{
  "head_dim": 32,
  "d_mlp": 384,
  "vocab_size": 4096,
  "tie_embeddings": false,
  "extras": ["gated attention", "exclusive self-attention", "value residuals", "a smear gate", "weighted sums over earlier layers"],
  "init_std_qkv": 0.0561,
  "init_std_down": 0.0802,
  "lr": 0.00514,
  "beta1": 0.9,
  "lr_head": 0.00609,
  "grad_clip": 2.0,
  "schedule": "wsd"
}
Each number is 500 + 25 x the weight over its row's rms, rounded and kept within 0 to 999. Layers, rows and columns count from 0. Numbers have three digits each. The size before them is the row's rms in percent of the matrix's.

# up: layer 3 MLP up, 384x96, rms 0.0802, rows 326-383, columns 64-95
# down: layer 3 MLP down (transposed), 384x96, rms 0.0802, rows 326-383, columns 64-95
up326 091:554494489501481518515494539507469536503494456486506497514496509493524528521472467518509484473501
down326 096:463611508482491486500469525492492488488550515514483499473512500482504507502516504496526480499548
up327 102:492483512522501489511505528502515497446455498533518512503493531525530521497497491473520526536526
down327 103:493505520519533498477456486502501482511505536487515493489535487489517557524468514479524464502459
up328 101:510500492494478504477479484497534517468451516508488468492474494490505471453479490483498462479524
down328 100:509485484507519516507526502509504426530487475498488510564488502475481518456519491484494529496478
up329 102:473489513517543492529502489487458477484457496505525510483478518534502475548506483496490509488512
down329 102:519514515501527535501472471490526470513512550507527533480528514429481521438480518510500461511526
up330 094:527478495555500529542518496515549558471470517531520547512543509486490508467512494463516479493559
down330 093:520549524513498473452525487474480483544502498511508468508500548511496519472503486503475488574473
up331 103:529477471517515457532496505486463475449521477502469499492495499521439473476528451507516514480503
down331 101:481512493491498516480483506485481496475487519516499520509484507531507524513529533486473479483484
up332 099:495462487508441479502481479531529507474438468488533506512488496506516531511501478507563470532512
down332 100:506491512514525534533534495482485472535534561471537491470452486521508532463468467498559539519503
up333 088:538509478527449520536501524477476497498485467453514472483499499485505541475520516500506495495532
down333 091:500534496463494488501491510508505487504465518501495442449534536501494494522490494500486465557513
up334 102:517493503505509530483551507463480490482437509519474501507512513530543515506500399511485500508491
down334 098:502483455521490457494532504483477476496520485490513498488510526492481488498500537500476509522512
up335 117:492433520468495528503503521496503468461510550513501495528521551502526555480488457529500474459535
down335 111:521530509532507482522478514497570448470484505484524464489493511479495521508530514495475466518473
up336 116:542459477482473467543502519473504503482507522525506479513512487507505521450519493531493509514507
down336 115:515521496469511531473497513466526565507521487527485492494504484498519501558525492477498467451532
up337 098:495463486506435475467509500501512506523519453464518489500481460543470502449449481489521532570477
down337 098:499465521474516516503535516467489539507535508536501508527516482508515550531447484483516476495522
up338 109:512465501495503496508546490492483460539508469513508526522502482497515501519503470505507518497477
down338 108:454488465521512510514493531468500504491495461516521514492515478495505504477501513477549475479487
up339 098:494492502473498532521469489530535523498462506510523499533449503481522540529504491499450498520463
down339 096:507506548522480521477499515479542475465481524521488538497502511530493525464516472483490502472520
up340 089:458508494507503515492495494510481536494460485500477487495502522525537536500521498492465515508484
down340 094:493482527433452506519496514522467502540462507527486447493511494470468498505486489486479504493508
up341 093:475477486503496539489471475493497484526502501446505467485509451454485531483450508471503501499539
down341 092:482528482503482490456486487467505453481507476506486532572547522486499508540519495498517567502488
up342 098:502486517512452511488509469525508475528493491452495497521508496520458529521495483505494532456535
down342 099:535479524535482477504525444475495509489491494504496489461516511471554463524472499488492539498481
up343 086:502526510525482495499479509535528494461514481504462506495463468510488521514481490495487469467475
down343 089:528547537519489504464495508475517483462525507491519484486506469499502457525513547500486543535506
up344 103:541479457497480520471477473476513481489478486464483566495457509482519508490505448476555482480510
down344 103:507477481525468502493560498479484526505529510536524521510487435507472522458486484480498493464493
up345 103:541470510484487495488563452462493487489464535533511509539544463474523529499500508492474473459485
down345 102:486521510505520457465496533500536483568539493493542513497491497512478475536557481520504566488471
up346 099:493475515470510524475457551483500514503487520459488465495504475480480515504483487502532429479484
down346 096:507500551449509522462462459513504510506506491519480515477497528523506510518500508488529507527485
up347 094:496489523528509474485453501491486495484500447461495528473491518476485519487506467477519494481515
down347 098:569523528523493496493518498461468468510518509512524554452506520478504467542526479525544516513465
up348 114:522472475485485546505485493462487523473510495461537529462484526469500552507508472455536499478524
down348 115:459515525484531459520520517481509499521486455484482465484529468502497472497504493516496455496498
up349 097:453524518498488498485528511498452518494474523522521559487498482524487491490479511491478498522470
down349 097:501492535516527511516503470532482524505516474487500482479528520465462508547488502471507502514545
up350 102:491532555505525499529473493481514533480476484513468497516473520557537489482458514493478447494474
down350 103:503470537518531512471512471479498504456505516482476457493502501516515490540476478453490470484515
up351 106:519478523495455533476494537486489502485500457491503515494509511515493517474513495488535480557486
down351 104:475554500504455494483506544493495480500546441466525475541483486453508519544513456444521499508486
up352 111:489462462495515481477499521505518518509499458524551481522462502493500530502520464499465558456494
down352 109:495491505513488525568494512482520479492514521503524472492505484492528476481462523530523533450486
up353 090:508488486491540469481521540494502521507523540491493510551499544543477519489514503510516485518513
down353 091:516472499523520500550511476477532476522483481489519510512505530489521541453472531507492493503493
up354 094:478476503484532489485504503490517503499508498470494546514475439482522534509455431467497495457509
down354 094:503474478458510539497555485559522475509521500485513507541493463446507445511525518528484548514491
up355 100:513440509516514538510478491476534479529490550469529528473519486477494511477487479500482521470465
down355 103:525509549468483517528516512512490543460515494508506522485472524548479497533485495478521512487507
up356 096:520481537534491456513515469476502518481487472556524519467485497500528531477462505512505498461496
down356 099:515554485505501526489500560527509468519498508522520520461488492468521507491514511486477481500470
up357 103:480458465474489492474484514521548457459513474497519563482490517491526490506489505545526472463506
down357 099:519460539513475531554555518519540486499469482504491482541529500465521520528484465489507548515496
up358 100:488504466483502511491510484510485505483499497519504550494482485482516479541477492533556551451502
down358 100:482500508461548522480500499498495476458490509482475485492516488527526509454540486495518489520547
up359 102:521492505528466493531474491528538524481471491519486523510503488519524527493466464503489450492528
down359 104:478494524462472511492501515500445509464525482485500482497517492500529479521497492525499497491499
up360 098:507497447437490504511521533493485524529503512528507502514509489478471547511508490510503473478502
down360 097:460528462490515527497508491506486459481487493511476512497487531567453477530479482509539489422532
up361 104:508514478500495497520438508512478471557507493568557523499485517513538500499505444549526539493477
down361 104:491549501479469511496495481508512481501512486514493520477498512463527479517483515518489514518489
up362 100:509472520534496534499544513518469494527505464483465487544512502501482549468497471498523469489560
down362 101:474533466486496483547483553488553538497546492498530530493530498476476488508516524498520501472498
up363 093:491504461502504512522524512516506490560520502448472540520503508542517555498511500551474549488453
down363 097:451504501483489535517501507502516510506469472455485459473525474489526500544485480487507480484495
up364 103:540475443478512496531495506521472498507498518517509517504492467503520514524486462512444500489496
down364 107:550511496435523473507483515477536528429511502481531533532498500465521474490487480469481521480501
up365 104:465526480509530495520490517494473487460472505474528494465485486528446504462529497457493528513527
down365 102:514477478487539509505538512521504504492475459495457466477502480451532448490533492529482524576493
up366 107:474478527497527536535484485494512448477510542508460514479518491469517524482521490492538515470543
down366 106:533465504495511497545480512509539482484468522477497504512533510489540504515494487520507439535500
up367 090:456494487467498467485466462501508482508479469493529515506476458491554543504471483527526497520543
down367 089:541500487493511484517469481522462453469527480509526560487537530515485458490494504505493488531493
up368 088:468493491511513553472477506520520516523541494445506465548493453482502524537465515480544520464491
down368 092:470496494532467443518490499542497463504522515469472494528478542498511514511500510466529511499527
up369 104:514483443479488525456473473517484550509524490501518500499507436497507510466549490501515502539509
down369 104:536509507472470525437512502476485494474487578497515542521448497504503489461543464491477505492494
up370 096:475507506537468528462535531533515475454482521513483482516517508491478557490478495510517522534512
down370 090:499490531432443458474499475491533463463508534484522525534505480513530502545504523501525527480530
up371 093:485445464499455499491520517463497515482474521537546511498489496473502516477455519520509489482501
down371 090:511529511477491505512554504485475527521520499505501501515507496562497440507544462480463515502523
up372 102:512500506504510483501517449520485502497461524521488550524498450490492546499484475463484498507550
down372 102:545475450470517487525515499485472490488509486524561520500480497505487506520519530499484509485494
up373 082:493435506441507515531503492483527530504508458500467496490473533502497561492482483516509537482467
down373 088:515523516446509520431475506479470481532509477518485499474506479522470488495533502492494511498508
up374 103:509461456491499482509531504553504489478487497499465533461499481491505481467508458517513507460462
down374 104:468498464539479465499446449514520454492570524510517484496530505509499477470491501543497501480508
up375 102:481452458484503452496516461468472527474447513482508484477498521521495551519534488532512489483466
down375 102:493536486484492474484504485457513488542507504533499492508466500496522532512518481479524499469506
up376 096:505467505487447443530493516494521524517486524479531515499534486506486553514521486496503491498502
down376 100:520484531534469450511520496531565496506472482470507484513456463482477481550465502498489514462483
up377 103:523473517469413477500524479548540501514436474524523504475501481482503530481487476555506473453517
down377 102:468507533503528511451499487458521531502492509507509527477463449508513485470462451480491498505497
up378 100:484476469500466474488504506514502519550479512498511526458487494494518516473475464525493506494530
down378 100:499538533486484465504508467463488564503560486538473533530474527457483479481482509493546517502530
up379 093:513522501491527522520453501480539495467503470501521498484466507555516482463522495520535481429514
down379 095:520479499504468427520495513523505476505500490482509481556524496450511505528491521456508532494474
up380 111:503521505486486511500510447515494473509483530475524504506492511468463519515471452499522495445529
down380 105:489548528497515492487457477498527506471480532477485458503486527476483515512513503526485465502499
up381 107:495481475520515485503479483499500511507486544510458465484501504549485500486461472532497488466558
down381 104:529511555501467499507499442503499518564516502455496501517481482485517522438489511491503536527448
up382 101:488483488472511512508509524551506457561492500557479546494466478516490514535520482506483467490486
down382 103:561532485498495524483458495481551509503492576517503506498505478476504502495459511520518487521470
up383 109:498508484475462529524468518495558482550470526502519515483493531536516498448502473478494456548481
down383 110:507521502535494467531494455468494524484478487484517521490507505540511479514542418498516523499508